Weights of a small GPT-style language model, trained from scratch on English Wikipedia: tied embeddings.
Each number is 128 + 32 x the weight over its row's rms, rounded and kept within 0 to 255. Layers, rows and columns count from 0. Numbers have three digits each. The size before them is the row's rms in percent of the matrix's.

# layer 11 MLP up, 1024x256, rms 0.173, rows 304-410, columns 64-127
102:153088152087137129121141151094198069125170086153142151107082113118131130122154152119112113107131174154180135121108093157135074095138126158167142133115146081172126161058095147113098093132150130
101:131116056125100096111139116106102108100136119101106130138151131107173186089081148080158174051073091107116140178141158110162156092111100081118199097130155212090186147123128170111116132171186190
098:123069154083133042148145111105133188166133187151145121090214115162105084117122141172125163139081122109131129156139124129099036124143118063144144180117114158085158106077128143138170179086091142
106:124133108156102169156142165109166090104118068156149149150135122101135146186127187141106136153073128168141152022103095080147180122152162098088139163136121184106145113139117098128115135166135108
097:174146136113125149097140097128100137151196130173148141172123141098143139158145124115126146115111103171059146161106158138127159151090151091086180099103076102111152144160158159046120122171070108
097:154089098129156107086126120078232142122158131152174145147118180113128202151170151126093126108080145127132121150091110045082109067136133123123090107129133161171184079113093143105140129103114109
098:164137111165106137180127137144115083137123131176153195092150147211131098171118134142120156154129164134146149121119140100095095165100153133132150089137169140111140114141156113127190127162186072
101:139167099135110091139113146069132116084083112126099165164159099140118215118075125119157128128101128108203108143087126165128108111176082084146121174192114129115155163146110236163121136110064122
101:149170101151150137177095092213159105124163143087154174127070183149173067131108099154182107163126126046133099168064172163166131213164168133127169163127098087168125118155129115117167130122122106
094:095062186109130123119088087175090142185127111105103138109189118151143138170135134102177156143095118124113076109168127124094047062131149180114128094111155073123152106118143146212090152088094129
096:129116116125135123175135154228131193125128169114125135115141169126162128131158130155121126151118122111172090058173123125135151124110132187058117168110050129148093127137081108175152106138141109
092:134149126152135186145134155133081157150093086113125116141188101126078101100125166150173153161122142114158122165100183095092123086176152164140114077185155122127170112152155108063146130124053099
101:112118166158075133143094107200132184143139146117185107111145115139144155117124093107122096116179167154109091125126149142132113125097132131089107173160191121044153137116136154105139111173167079
095:109086067142168092141108196067152139158162084120176164125120125130179152167138148192132136120093108109101141112143123126082124152151127118155129125130255099100144116139116051134145142143146165
103:151075084149149126129110115165090123130195152126126108091128188129101214149101108173182122185089153117119140141091146061165136131166187139107146120144148157140127102103063147111100184151171134
105:133136133115189114156127138123176138167183156108149172147135063123111128126119099135103089112093232140169083102079124102154121122125152094148201141128104088143106116077092140106127129156169118
103:096158121163200197151149174090125159112093085089095129112164153137115126115075123086096116126112192116098078102115106098112131114163107155127175119123112144141053119137104117115056097156154136
100:081152164163166160131140169134178094163168122124159150185139120127114084175111108096132142109158194113122169109075128131116133125159066115170154139104147168124117134169183108146173106122146227
098:083145151149120127083141121130107134141126175082122133134104136118153149093147105110120132172141096115095120150155115097197113166118191100141176151110121195089137137121173154129167164124162161
100:133075159141119129072101107148149207097095093134087113124101092106103114119208142085139149147157076109157042178113134091132146122165150189172153130191117128134158095106041128110143159124122117
099:139109089148084076139136092171110129140169195124177160129095081114134099165140126113105130098144130113100119087113123078175161041142159120097129132159176145110105138073112177154163141168178090
096:143132158132147117119077137223132152194126109165125124150126163124145117127120147129105158171144113129125115056139145167144056039122144111144135112168133100124171119123089112108112082170131138
100:154147159118130098120098136114110097119242124122114140167150138073108148116168115044122155071175044143126131161115160173142075131112154086129110140136142105092135161130186159142175150123172127
097:113051179056083166127111133113189107087136109181071117120149076067180162143092170165174131145152155138129140164154135105134102109092097091068103135109156170146141144123129142106145167057124159
106:163136167100121126149088153160115131158125097082083161131136166100120104159170116136173135152142089106176086128170159120134167139128131056117127161080106152137211174141079132125162079082136194
099:139179121166173174097144132154155156083087184158168154125163095091102106175136202110127118117110151169156117142144157205145177154125152066108149138156083119164118104163152156175093132131135140
102:034107152146173082154111108180094119090146158136155159113138158104106128135078130194156137130108088136105171139148133079073113128102103161102089113092135125149131138073155072172134095123138091
131:146108113166119139141126138086121154109169122173167119156147117178120163156093083162121146208161169149100153134169106168134113110129162139176116143150134140122142068142153131131154169138151114
097:166144082123126215144151136108094132121165131082134148110130108124105095066184130085131143149171084039167107184153148173112114159112084111087124135086177107167134172151123122072142134182099156
093:106103107126129148104141157099092109159090120127151143110113096194086110167098113154120096167143147143138115129095147160072097160112135144102195128176129095106162129175070116164135094160121177
099:165130071153107066123149133106159130064169159105174171160124156140101141164107082135156134112161183133147121165119164123138150169114104121111096102077186148142151160126126115113115130122106144
101:156149170190144119126144158152137130111170127155104104104108194100109117108149138149128077129139164182129130116097154193141097127161131080117094114163155126130209126100121159118117108126088105
097:070094136079145085119140149141058168112142052112101095123115113167117113137147174055138141088184141126118151096149181166098150128162105120134148087181109140162113161125097130126140131108136172
095:145129134138155155126121143068135160182060082060161137152161195061086136177084134118125104140120081092097135152177109142156121146132156083114108131107103160164159109094128133100191122162125148
094:127089130175093108155131103093101095062175146164141141099132117138089168112137095093179151163156192150200156086084113175110134070171133148075169146132107111095136169059176152210116100079105096
099:169104123189152121094120168171136165139093055108113163181089211109101113139097143082143141093093110129102144157155154133133108116050099182089109130108086135177056093075106134181116103160065098
090:184140095178109141155133129118112087160189136081098130085137139110125114098082087134153136068067158109125122143106099152118124122090114077217100127165131089127055106068129040131110157127143112
099:125181132092118077143087060143090102107060156127111057102146167181149093103102135152132144138076125136180128186138158130134119110166137093129122149112146101154117106098106103157095097175140151
099:192103176141132129140090148101090086151083098154138134182184198153145167202153183109138163191139142109154033147127158105119081122048146144140106149097167151096125147136163183141171085118142102
111:098135116123101133144116136140144060071163173147158159192133198174169096163147068138103184154110181153053167142137175173130180131138107145105116176118122081122146126130190151131139101162131123
098:067086071100160135129119121151157158104165112176145154207145174123132131124104100130158187134085172129100139093102151108144100144159153134139151164130104118097149104144140072170170102087120121
104:099110124160071135064091170100189163088066117185100122081135146120153178114147148178100087110175125145095155061104138076101115163091135169111179139105070120119125146105131165089114099096107200
103:151109142130173180111151100073153134102158159085084163196132122081092110147100124126100075138120162126121110150144172140084106158111155171085088096107110140139121143124106134118143185160158119
105:184091132140172134142123140153132103101124132154095124154160121042182143128103140155104130143126189134152146148115094150125152122207133131185112107154102181121097104046187126128143138133098102
100:140133097151134143144140109085151160118147116126170108184087136162112138181096109173103162163169137124149153121214101099119079149163080155099181136141123135138145124186121113145093058135174035
095:127176151060192160140106135125151096123114066078094125085150071131072109122125106112193143083109090086166175141083075039126107160066078188138084119132118120139146124090093071075125124165185119
103:126161161151125166102153156171132120114145113113128158099127085105113173104048132070101127155079119143107145149120098119173148151165183068110162165122184127079158075115133192087092146140152182
101:116143175091104116116129114182224131118143123137151167101129076135125076076169138105129107084120072108076135163125118150055129175131113087052178078150045102121153123094114078161139102131092173
095:092066139163152140187135130122153090089133197133132163140126061133086081118121122125127161056151134133133103170161156090197140191145121140121099121194127127169109100113142202185128156144090168
090:075169095139099151119167129138168144157118193118147132134160109133129105114108125123139131163087123146150146149116115107165113131127189114169083157087072120122084113157115176156125114157144140
100:129104130133150155061153161118106144140067078132127144160150099083127132135122190127158093110140110204150144147074150109124217145052159105126119104123125149127130157162139208120104134108147147
094:131116149202168163118112129108153143059132124187098123154126136113097101146155119096141140109094108130126161126033086114070117148174108116158193158161094123127198168147117102137165099150108095
106:070097103159122114162118080158086127139153157088142132157166157173045110111163199149129157137181134106117135106092085130098094104122174120131137109093148100084207177112140156074134092185150131
104:120157178125135123121106153104240155152139101172123097158085187120142160160088146171117119113090073107125133149170093141089161084107125174140154109141130203130124169124173160109126164169154142
104:156079116085138125099126160130094153173078166174138185186153170154117120156128094130113133111132124167063089136151118100168156115104137165105120117134043111137150171139113135094119154165122112
101:122102092156060169087162114138073113136195161145084087134159145062162052156123133089140160119163180122130169124078078149128133090114162101076151138190117162153143124071179116134103098136083203
099:142110090152141121062108104157084107125095108160170080209080128190096088112083092136129150055158106118170131139107144131134144088151132140126163153078127124115144118116111207163081108155182137
096:111114156194099127172137168074136122134106118134178157127140101116156148105148134129144068121133127199131093092153141130119087120119151149116142087137084136196108127140154160121122118182034171
100:159094148169114119165151090141148181093150171175143129108123097163159102147167146143105088115162103074098104103105134161136156096119169162135121060130080140117158154142133106138189144124117093
102:210160077154090112116098114114141124111108181065129122158093102143073175154159053113134103112134101144119076129055173111114127126149121075098081102119204129154135188173140141158148120179092062
105:137162126067200142129170178117123159118128144137117165144161129096139199140118135106050135176148119154130170188138102134122122102107111129172142098118157132169106143099101128140198113143146101
092:150163099085129169077066103093127147152081117165061128081159120128155102134134205127114095143169103109134052140137096111077102094120161116117141123146093132135063108157092124179135138160142164
097:147165093161095090123131175118140103101116152107148169187149102069185128158147068138103066051143111123153116155153123056168080173089161133064160103119124156098115191128141060127184183124104134
107:165097160219153136124119168163146115157124176168066149148139093138128148191151096124147176052135180128174116088141121120120128103121128161150137084166105147145067157122103084149126087036173131
103:148137119146104143090157135089133154121119122094134128122157121082140086102098167101182194176126092075113099088089176136111172130171104185111188132127121136078126145142208101085146149118154078
090:166183148111113116138118107131170135172127179127098164183144198179190128108064139048093153119141088127152114133129093157136062159078158121127152171138124112124153094133178160108140153116117147
097:155106151110143097110184070156160081107086093185101130150119173129140185107153111144169186125150104185105144167183135080102125149121105124126143130151091125180115161085157142097156082060119117
102:135135124117116171114113096151093103181210152122146141130179104141158168163115142097185127137180114104153152129181149116211118193126114196121166128173180157112157125097110156115100127120131096
094:097129120113132122111039136129187161098188160176175137095088115126084178130190098064122160152148110115156141075082186108158154164170142121114161114150126158165066176112176100144118163178119121
104:163105102166127114068135123136118097100074148122168142162093111112110152134095150180195104106150141138166121161110091139143157179090121138081162073122103083085125165106095103075123093161179104
099:120195150121134056106166172139127111198140186095149144196139129119107159120146115144167121091113114111113125144125105111163107079151133127142109092116176117076136118132075146152143122124103137
096:124116133114103179143133095147102149118117093089132114127138062091128125133045160133117122131159158129167129136148149118068169096105099052091186124117112108152160078182102146103137092126148099
097:145113089189119147179150077117132181151100105112098163120100165115173177100099137080101070075113147071120149155106051124102107142100157159152190088088115136096121148088172103109130123171110145
102:164143146110148131122103086076119096132173097097099104137127146116154078120139134104101141159116082144117103125138157190102137178105186102095196055134120177115141170120100126119147163133094159
104:181121116127106163177110154128074088067135110072155146151150164144138124077160122145140035105193132129062174110110138086163110106097100128110153151135213098113080079144096133063083087107176141
121:115191110130204144144125142112103109111117128144185109136147125124117096177096131125113150139139090138176176137107114089137132161142119154089107089136172160140138124146078115159168146134159095
103:129146143142154203139135105137153086055125093173143064152143141092194099140133128161099127124101085130165097090098125093163162143214110137123136106179184066142125135155144111155217095095142106
099:158158134121174134146169097128123170160119177117073062204127091139145192156099139149183158129120124081150074169076154134199130089052127090066083118145171118138111077163166123187129155183158110
110:149105155136108122136152117079125138098134106114131103217204136163169138162140092098163089170142159135139128137078098158186126133111199148185103136187154091134103133125151145165111107152147106
105:074112091123066154113151167083119071135094095188155135149190115121177103128169145128115134117095147172172132142136112127130139042101134102120108043137166115149159120132133092120124157142166115
106:148151120142124112087103087152121117109108127098123121112066138133101140121177167129102066143184137115175095084090170044080113163131122066168116082189117112131103137166122179110134136113123117
095:113100131188141117142136156137154095117175146139163178098127177031183166105136137137142150171121134134124124167129149098062089148162150114102072201102121149112153159187082096126075144195098170
093:194093177100169078136162132114088109107150123125134160163137101139145102131159088130091155089134173119112156176189113136105102079164071137173107121163133103088149121164106105121098128203112111
101:107139175160140103133127141100148139104116146116193151130184145128167107149114148110084129131130109183102085159150121068149144140157123219102082200132171134116113155128127218132177121167114118
103:084152120122155153158096115153164131167140125158117179099098098180119131133106172118203167108122115105136091156141133169145124115113107141158112143104163145129180115086116163124067195199116141
106:112115155066099137110144176104075124100129131155125095128116080163105174109134124097124101116136091076130159086127095102163179084099083123077137202086151123128116162106117178173111168181098164
113:160132148187067056110187133135163113152079142166170147202087160099157137106120180115135081141127116142118078129131118152156128135147163160124101090142175146104092142098136103202138164105095157
098:147136108240089125176074129120175073142168138118128126171184092133082119150131128121151106157098143124164073119064122076122225160081151107174115125125150142165127141082149163117101144111135156
103:108159136176111088186136201114117095101192125134074117209170145118113148136166139121109117138118101117086117131130159122154124125201121089096113164133116138152182173161082111133124169124087125
102:161141079111166142165124082143151133121119092097075164106187088129130104053159091104141126080152100170093183137143180092188107105148154172110100109206128168129211158152139167126141144099105103
105:167132158133203077159146131148185113134108147150102188118105092111171116189083135158078139064132142149199170138149121130132167117065103130111186120161185179113189082144131177150111103109129097
096:135145133174116113110119146118122081086126076043170151135153136067140091149162127128106128140163151110171148169148128158174130059100117096175165173151132144156135147161171088102087141074097144
103:114137143094117142085120138078188119083104138140100143181133150102123125126189108089128168153074183168122119112134191118130118152109135060142119118134142099136090113091123046135090132142110151
098:172143135163152166070134122107089128120164153159090127113120090089178087122044090123165177131091087195134085127132158120105141085139187103147153071100127109071111125113114141131129115048125126
103:092096151173103147111128165091134065085133133188130084110142128089142129106130163139207140170178141121104125137114121169129156086182137098121129166159114167222117107070113123115106141153102120
102:100101116106167109104111089150177125095135132114175195168139142117152122085128077115108124151156095099089153160172159106075109078122168108129117035183137140063095167147131122081059096140103130
102:093125134191088088120141169145134171110164206150204074075164152128144096129082106150144218164135148118136175110129141132129143117143085118085104102138176152163156127116112120061136200173134162
096:175132114136155114132090094139138112114126127119089138213141137106134108116114148204182218119091128133093098165135173127113144107189099107139144100172089122154072120184155200153110085111150128
104:143175171074174172143152112142181143081126106167115137103100125081093143118104125183137081132192088103168176113123097162087123135164132186144167100125107184117137112159149143075097162139108178
107:118110155133151075164085157108111196100124098134104152148176108204158107158128124118146170129108194157123166137118176181165136185141131140094120124103131140092124109133059101112114148115139130
108:151130108088152160129124104115125178137080115145156214169106081177113126120129166120151193140134112000102134152122127136151118143127105100163148179179084157118159170149116126194132130137159135
101:098108102180102180143120106127133081111123168126129134121121067165174072107098092143093161103088151097163118086112148117072121126128078168222103125084127134161168166170141075110124086178179154
095:107148135121117141142100108113135103061180131091086104084073192109101129083097129128131101128130129124119096113109138159127102077114129106076180139135111120155146142168140154095149128135121168
102:164174091085143144138138164174159158101064095182133130119207059109076123166151130148146153105174075142125127102118124141109152153111135131177099173181097180169134142089140087125165151188108157
099:142117177154146092086113145161191098134153132155142173163082138119101112150132134156169060077166126181142059161138142110104120047102078159112102089144112081121106173113142129123105196137054148
099:130128151142088174180085110113104135107128174130076139141137106132050156130067060157093168126102134094140097083117102082129135110137099125111126153155159141107133158137145131111148138197145064
097:119140166169119155086146151208120195076101199173102119103165116112121169157079115195110122126104166116128106080123160108085151124050149113098154153113068127170094119137122133162081127120117109
# layer 11 MLP down (transposed), 1024x256, rms 0.181, rows 304-410, columns 64-127
105:086134097140128056161108086075114139119122176090168118163158095131117152094095128139167154200116067082103163139175140117136145214100152049140150165101125105192096084105058083173142157096113096
102:158136088121109137132146079117175124138115142138143124172171096073149177093144109073095216065079078147081126131051183130155153075089120135128122115085073126147160139129127123097164177167130163
095:087083108129106094104124163085142153206174144140146100106062113153124115141150192134130194091125155160108115136115218093117063098127105081103138078082130146086150114122093143149149122143143108
116:194143103112117086123082166132213166108137119155099163131187127101107100161142187093124096172104117138114168108119086139159107149109176131187096180126111126138192109138186177085145138143100136
103:106139170087131160118207142126209156119133144084146109112142117137145163123078174102139146139106092122105120076158124151176128133199177153111140146133109118154118135088131145090147200156114106
094:110182091105196094102115121135145065061133056098146132077134145128203119195111175143103148176153094132202163183143121123093106172108163114150166083136096114083068140045141115094170157146087128
101:126075128135164139126163146084112062152117105100167154141137059115155180113083071124144142112112174142063100155164114129076078137085099153098105114117108105144079131037178134104100092092177098
092:088108178122160162116133139094123162090126183162122124134111094153066045089145072149163091118137174155080120112119103140167162108155107202117131165138113171133119137142135185072136112108098150
100:091146109112083140055140145146153093148144123176089114092129132125124151104150148108197147110138164163148183124103140114147131080063122169127172139112119143166145166124111107137129135177120113
090:089075124180108135173078129152157110069105065089133106160108149168119123113066159124189144167244105126185096109104067143118131112113162144081161134129060114107116156154162183102141131129122110
090:095087186102130114077147085121128126160149134084122087107133114117148136179103159139131146156093137157169145112131040137144095140136157162217201140111110142087129131130165145166107099147138070
098:123105160093104134104142086160135133187157107092101122141108093096190144126182119181107143168137142091143152110158108210105119143127065060080094089174088140094098143100042127140149182129201154
105:091113100067142116152087143127126097154090168162148081094167086093152139140168127138113234171130149211125155092127148195069117165174125145096082128147179103143156136102162147107145128166137106
101:111147108108155138118122124133082125161183149129155117121129152168134131166162127128144099075165141113167176166075115151189137074104139134179137142109104079142119161129137137159146147153098115
099:168127183108126110063156146124162110072121115150152123122121091135104164139145081157084103152126120099086163094179135151128082100136101094124143092170154146134148177176145129115119103104100080
095:096119126067129143091142171088136083084155157159110125152148134086180176170196153134127137164159174134142188152175077099113121143143111146123113108131082084115118111162071121113140137139125163
106:164103151098094100117193191096130147117138188145141104084160116148164138061200135112096167144135119116119196159129176100100157169077112126121117133182160123107133142184129095142115132119139167
100:160109165097119139111099169132156112109127171099145079096144141117099132120110062130123177067120123142095178203140143136137153183140139125163112128175116133154144128103138118140147149121039116
099:100113094119138159154100153061168121155089117141145122171136174114120101140141100135066129094072129144136126192115198119123079106107091041115097114113082098113156165114127174139110127107082110
104:099099063087082059109117078143155195172125092141195177155140140078135123151139092139113122137120218113123101159090132157105092149175129082110168208122140140114097169160154171145129111122176159
096:163133125132109137072200115038180192161143133111109088096177122089152094117116126092159132074135114140102149146108174159108076137118138115149118093090087119065159152108146107147079115151147188
098:110067102088133157093099146094130147152092175077158209143098078086146157099084097091116149094137121115124154108121149112102126155144142161104088118093134105127122190090094066118140148164080109
099:130124149083103143140173192131049135104141222153136132132163067121185156121084086085171155097084074142104101151141146130120140077209111057092108139140127127104093094107122132162168116130155140
104:119123138173122100160116168101126091144154122166157166121168117130158125096147129086075108112086151110098186068064101134169164134118109152066136153137085113086116121164151095140062054208143070
091:111151152126109165065091220141093156057149118208142146140134098182146159143144136116101154125143128132163158140197192111126163139126121110109082125108140126150096118134172109111127114101153106
099:143124102156070129164122112136170185181123149121121193103155167177154109141078145091196114186155065173163059130112103098113122149182187111156087131089090116158130061166164135131109056085191178
097:090159146104144093208063109042119149207145118127134172121076110125123113176132146146142135115121092168142125140108136090137098097099202086135080112139123105144123164187152161115124093145105176
097:119131157118122225107091197147114098119142119143147157123154086160057136114113113111116117133098122064105126104177123164085145144148087082121188111164112092089081097114124067092108101095152130
097:125117086062099143110161104096155148194117161107184156130104144176164154081097140126077128150100139197177123094125138122105099148130119149112149037121117162115167143172171106072107087144154163
091:155113111131047099142123091111166131090134112083055114135102103160127165114123176134080123128128125120140131180107122125108160071150194165142141149127158172165088139107121103079146098128106123
106:126158111139116105157153078143092122094193182125182156175099096089105075168104138154107185128129132093108129161166155048094101118095096102143123127080188117125108103106088178142173139125136124
110:123154160147088128133153127101101184151120106095089099159131174196142124101133105149138100125104136104152138095120082095119142215147169068100113105155161138100151122097099213150109142148136124
098:153185093158083118113148099081151171120162134112165064117120046084136098112135121215146142154122117108064150135178152148138088160102153113079116157089088109132208120189092083128104139127095158
098:109122147065128156097177184124126158180155130156109137108159164158121128068077131156067157099159149129162173096103165153114165201169113167123137070115087103094141089099094147192068164124084137
094:216192106105134179136071146163121121131108142095127178154085098102120141112101139139182091073127100082091131119148149115159149093142069154161159071133150152146189127116103153163101054090126120
108:161097163118103100075144138151131051112144155112087142132171120131164133114191162086106172110117124119091152085137150126115119121075177138115103117210152112099131129095135157137166148118191155
093:074119130064061173117119117092149125146136060161114110125171079147158096179082155127129165183117114167081179093079122133109117161112113103120141142073116190159172220112110176090121087119132138
102:071105142149119114132107130094077143142085107162135111054098071131119139099119156152157144113074096110126156143113127116113125126117144122121071081087122078213143081140199121138105124122137130
096:146203076143178119133162177148117166052060164093138181099174096119154136092067184141115098155041152067108106136139097125109162106093119143107106102112144157173136123135151126123133128075148131
116:132195139144050104144190178148156070143092199144105148125132162160117101180162152107084094131059190123096086141165138109156109020137107076142088110096112166080140138110101167105141152152099146
104:128149136129127109154136193101091128109082140095151191097085135133089117151164153099092115144057107150114156159169074182123083136113110136179078111111170113120107157105122187132072190111111128
105:123131164150134141120134093189132142143142061100126176126142137117126068121154109155094093114105094161181147117099129172151074106180137124155170141116145137119101168144147109135153127187146097
096:124163119157120117057090153108150096111123115142146147080142093156095150149142147175125118166205087094083127124072163100161102120194123123123188147157129126152143159131105124172150137087123112
108:198163128115157154129156092100209096124111114111096144081158148164155142107110114143173106204095118173193070106122108159197112196131119093149100156138146138128128188161093141162185161095123155
096:121135087200072117112118100164125249133121077114133156108129155160117166118099126104076153088100138161106173150159163120203166116153098130150119094066124128137162155116152132133153143146025129
092:163072122190082137130137152145129188126139140161146148157142109153158133171140152155069164146097166161061081164199167162100094079184184108141156124117118155169070148086152105152139088073111130
102:211121108086150117095129131126125079096150110119154125093126125145082096127159127110152172118074098105148079137123097188154161156183092135151152120075150107127088124187092136089125168135144096
107:096129077118191142129137109106140116094166174117170099140088129140123224100113142140074091182124118210117064142153146129087140124168116177166153131140149054169190169101152139066098155149084095
093:082186143178136110135116130186135117071141136156143175165094156196123115112116147093132117186125137124080134133165141105113149141122142126120121135146151127127077105053133106091145156141168128
094:141111143047112166156150200141120144187169083150177143145141228132113076089168101128099136106188117149062157165169138130093140159132082180153106157138199118216166176139102117156084146156153101
103:092157131112129106084125093150116114137120146127127105104154115143169148128119151116130145131120134130108129166122115145101086108112030064080169189152150083056122126152172064145093097127089149
098:070129100136151162079167175129098174031157146091147130136163173128117137136072145087111192095135167141165135174152118128083154100153168153101129146094169138152132161090097147096137195140132118
113:043164118127164124123199165165101130089153124087100128121097141142123112099177146145132132126128158109180106109071117099089191059114135153138138159116158118073113100142144145162168127214102215
093:111161106112090132165154145152162118001108103109080156131071072144129107112130118146166105153129154066165188050123140134161137149084137141164104150084125046182113113049100170203086145113085161
104:143118053066101080173124118112117142157131135114201173112113124150139095072145207157162100120085065149155151107141123125097059165151166148169137103119167164076085131146073093129100144128117154
107:163145146097113119104205124202114156084063059119177161118158095083132144095155123107111164173154173090155124103147121106138111149164143184180145128186103080134120137136117085066151112118164102
084:106116151142117128171158103128140138110145096102138109119122020110123113107122141145136164186120134117090098142127074123111123143124157143165108071122127124063136158136127058110174147114127158
093:158157141084108151112109107107141144140207147164138151172151141131118145131102126076141117022136153104113103196176135124172101144076131154140134127113134123147109140112154134127091067142086075
102:143144068175139124163168102216134146141096128209132111117053192121137151053090174102119172178136105113183104162120132148114125139127131119130195150164143147095124161147124139154142132125110076
105:102158150100136132151155113143103179113163079134145099135140130140060119057103061162207147090154107189101110136165117112177101152118121108114169088098154139181103186104170128104156086128110112
110:124114140129184103147045096105095133160101169107131149114110133149117153123186167116118153123162106203106085083134073080102143127112133067201102123118159151090104180133097083131121129124141087
085:141130064143134202101148209102109122088152088062104115088178129129092128117136125192085155037092135097109225120106122100093151165104130163115127126090110100122073109132139173127155120134136126
094:113159128120149168154129048124150148065167132169102118134142123121109179083098138167138117069073112077116115130131181121089096101127147101063161166166095101125139183141110096161131142119108191
102:127103124112127125163180148144181156134123065117150130136108149086186136132103134144062158139148148108029144141104136146125112129061111119143112092117114126102094135089130197134123149137126124
100:135139084101186161124159161138123091179097097184104122133135161140116123141108108169115126115129155116115140099165154131158101152118181113161138139152142151116204140148084087175125137138145139
094:148119152067158107170025184091070102181144107136133102101087145131086132120127142155143091054123142134160164162075145122125188178141092112099101134081161116155152125103130148136140118166124120
100:130128141145137093126179099163150106131128080124170139123115123099103141153066117116141139126113183097155122130130150140113175093128134070152143217146119109108064108087151120071112135159099113
097:128107137137136151188181125138113174088092100156126149131086095143125123153128133143150152132129083143091167120093108177094103118093031136158128175176161121210141134159121171131194150112171156
097:119104129191175116130122115156102166158147105125156142146160101144142111124084147136181097079086151133044159133120095108125102025161184087106154139134122072122144097111125184147156093125156144
093:136088130104115128156131042167152167160149124158079074141156150154110111104112099112093121172136103112080126067086131133095142126122107150156109137124157107134096123065143090164162123134123107
099:116067102181083179173154093111168113040083144110144116080134090082105080116145130108150182109112108144115162094193149152108156170205139135096168155103102163190124103073147091104115054140165160
091:065074141106090090197123147112103184074187092143165090207115128148158195118105176086193113123110126133129119098093134111123075124118140162145112161150088174076144146114086114109124146119105163
095:134119139129121156149115165128128085082198129167162112100108129107081109151126186138203146134146123125086107104140119101113119126187117116146161121130112104125137140172166179137111129081117132
100:137151159178082082190158164121157122122113097100122066195157149105110154107128105132099079160133097141108136108165140210132125126182137145121158117161110134106105112131129134143155133101168173
098:121128100113172117109108150114122173132102133081147102117159124117103190131081131095128189040152112212192100062142103153137141211151107113105139119120132098162153127142164107165118096142120110
111:110142150118209127128110094131142092136157107106161102106135093136091116181100111180150138126051127123167222100094068167144138107158112142127109162159153133136136117133175096142173109086174166
101:165158066113144106108065122169103138115134144123116128154113163163096154156105131123164140145123065096066113147143128097187135097106134215087144132135207125144131106110170168107084170184172162
103:148137098170121172119135123103156144169062145117111069102167084182085173092117164097038141100132146133070133078149125194086054136134056107105144106090117107146048197139171136146115150078152082
109:096189150124133144196107131110173077127184135110160121157195115115147142163161162130080173151118095173107101140116063129117164134121126101168137190132119148169118147153092169103134156146132100
099:185148137109163126179114112136129131107139169128154180116147116115144162132119129099155121115165157119127171197198178061126166124149098133122064151069067140146137071105164183137131120128173147
101:106131155092126118146108145132097107166112157123123151166146091137077144127107142130151155132175107103133092108164122094077107116143153186108144194122168143161162119104150188154129104131118140
095:098139114129179069125144094186139146104093174064069155107170158087092200150093159166145140120114115070121141074079148079102147086126090127153103142136106047107077116145120091127121150122110086
090:167141094124120091114065132210101117093110192127184136120120151146093130104131185123150129168091114098126096112109104180159135146173156074089138077059068108039139120101104079154152146114149147
093:153101078141100153134071119113143112082111079085135126130098122090098173055168081105218159111071083143124117107144136111143064138101111102129106100093160075144111098150127097122116129133121102
115:137138148129109145159078163149166041122140108175055117169186109142107089137073098141144158053141195130148145149145142129162089160162080123155151150155150150154128164090113151131162132143154060
107:087136133116107128183128114078139098152109097182148140104154091141131097075120155171093147101144123088101111088102091149083119104179130111123163114175134130173162137125144147174070123120156141
104:078164185100108106133154179147143125171132167096115107081132149127114130102152114105160160183102117137170117082149155105151073093147127177123131128138143135081163133087085081123096170182157163
094:143115096107162132130127071142163183098082108094117176083074145136110010128135106127105062101117125137130164098138151157109162116181080127099123092151092124122146103106148106097146135140146139
113:109135149136146102111114104155129141172156082136155150180116079156149099195105110042115164139110109086099107080177164060120163139144162131116155146097144138215107148102155138103167123132123174
105:088136128101140115073131116110131156144152145093154179151153175119118059106150115100151147106053051143112168161133162094115111104064044091093121140164178156113112148122125158186111148139111077
093:134127102096145138155145099154127107108125120115088172164075134134158077114100067071053120107200126072133119143197084156171215121175123117156120124099085106150148127115148121151123093157095152
092:139156146123140129156179159103159158058104138176107176121101125151073109166124109165117139121102201126146204097142096115118098161135112140079162083152162112160122115106132105071130102124096159
103:124133157116116121102091178157124120097111110174139065196088171196048144145155158164094111201129136174171116121139109141136089102174160132132117168093079152067175125161139077151120127173107110
110:178083069193068128114098071078161151120215080146116103077165135097147115092150158165154110152141110113084139124111124078099102184136101153166173106156129104141122166175129114100061135150127084
098:083118195120174135153130148157175128164100159141107172104098095146085113091115110091165113114100084119075141127134048071159149140110141115136119096139129120147075128102136150108170132103183149
104:099121167088118127105141094131099124154140163151157159116133119136162149121132165113117138159139124119098162142185157146125152132134133113172129091171121156061128131127085108078156152141141133
113:140117137092070166077103150137182152097129124119138074164071116166161089175169067109126130112120131124113148113176152121127119033101106147112128134118105091191148130126129128102160197136158132
099:133122157051150078154133179102042147138084110105110136061155152121129107102096077151110116157187056094154158091123173112053103156062089107192168169078181118153116138134117149102071110153108138
112:078128096155134129102128120132155074174162112187124122129095133081101162133192133174152153089125108131112144124108134111089104126104145136222144084130092210149094112079147141088107164113164142
100:110166108124116091123139138153154118059105128103100182146152164148108150116155119159112110136137098128125153119141083109198132179136146165107121244137045154088098113114101184181071150170138147
108:120154095096159124131089156136148157078177083144113119180105117141109080152159129112155123188136141046085111137119176087103090157175109104201090145154070106110162119144107086147084142187124115
095:117080123113079163072122160136158152067161128190133132105139146126082143148067155163095117107140165164194111084121130150135153149133157143122144121117102089096069111182091095150095204095149070
096:141119134088100128081150139181191104085101197107109088156108114065143128131182126157084157134076093130107174175071169169130110127178102141106135125094141124160148166127131141177141118152143089
111:122134123071122122116149083119165163123102054134145198105171102199131136084097155100174161101156107130122159115116142100169152165123109104119109115105140102121132171110109176119125118090135103
102:171202071181118144101106198097098115187150113079167105063169108137133100132117142126087149043162144137114114154125149115163155136167126120114115097151132133118179143171191136179117136146125151
098:155142167093131172119102127168044082158114097069077187183160075099099092115092112098126142107157150094096061107071141142169140102160158110089145151094107166086129148105058148162144113088156155
097:123171109089118141189148136094100171066125152136116141143139171124165108078138111154177084156155113161141104182108120165112184108185112136149103134159155102102115147154158171112077111143150150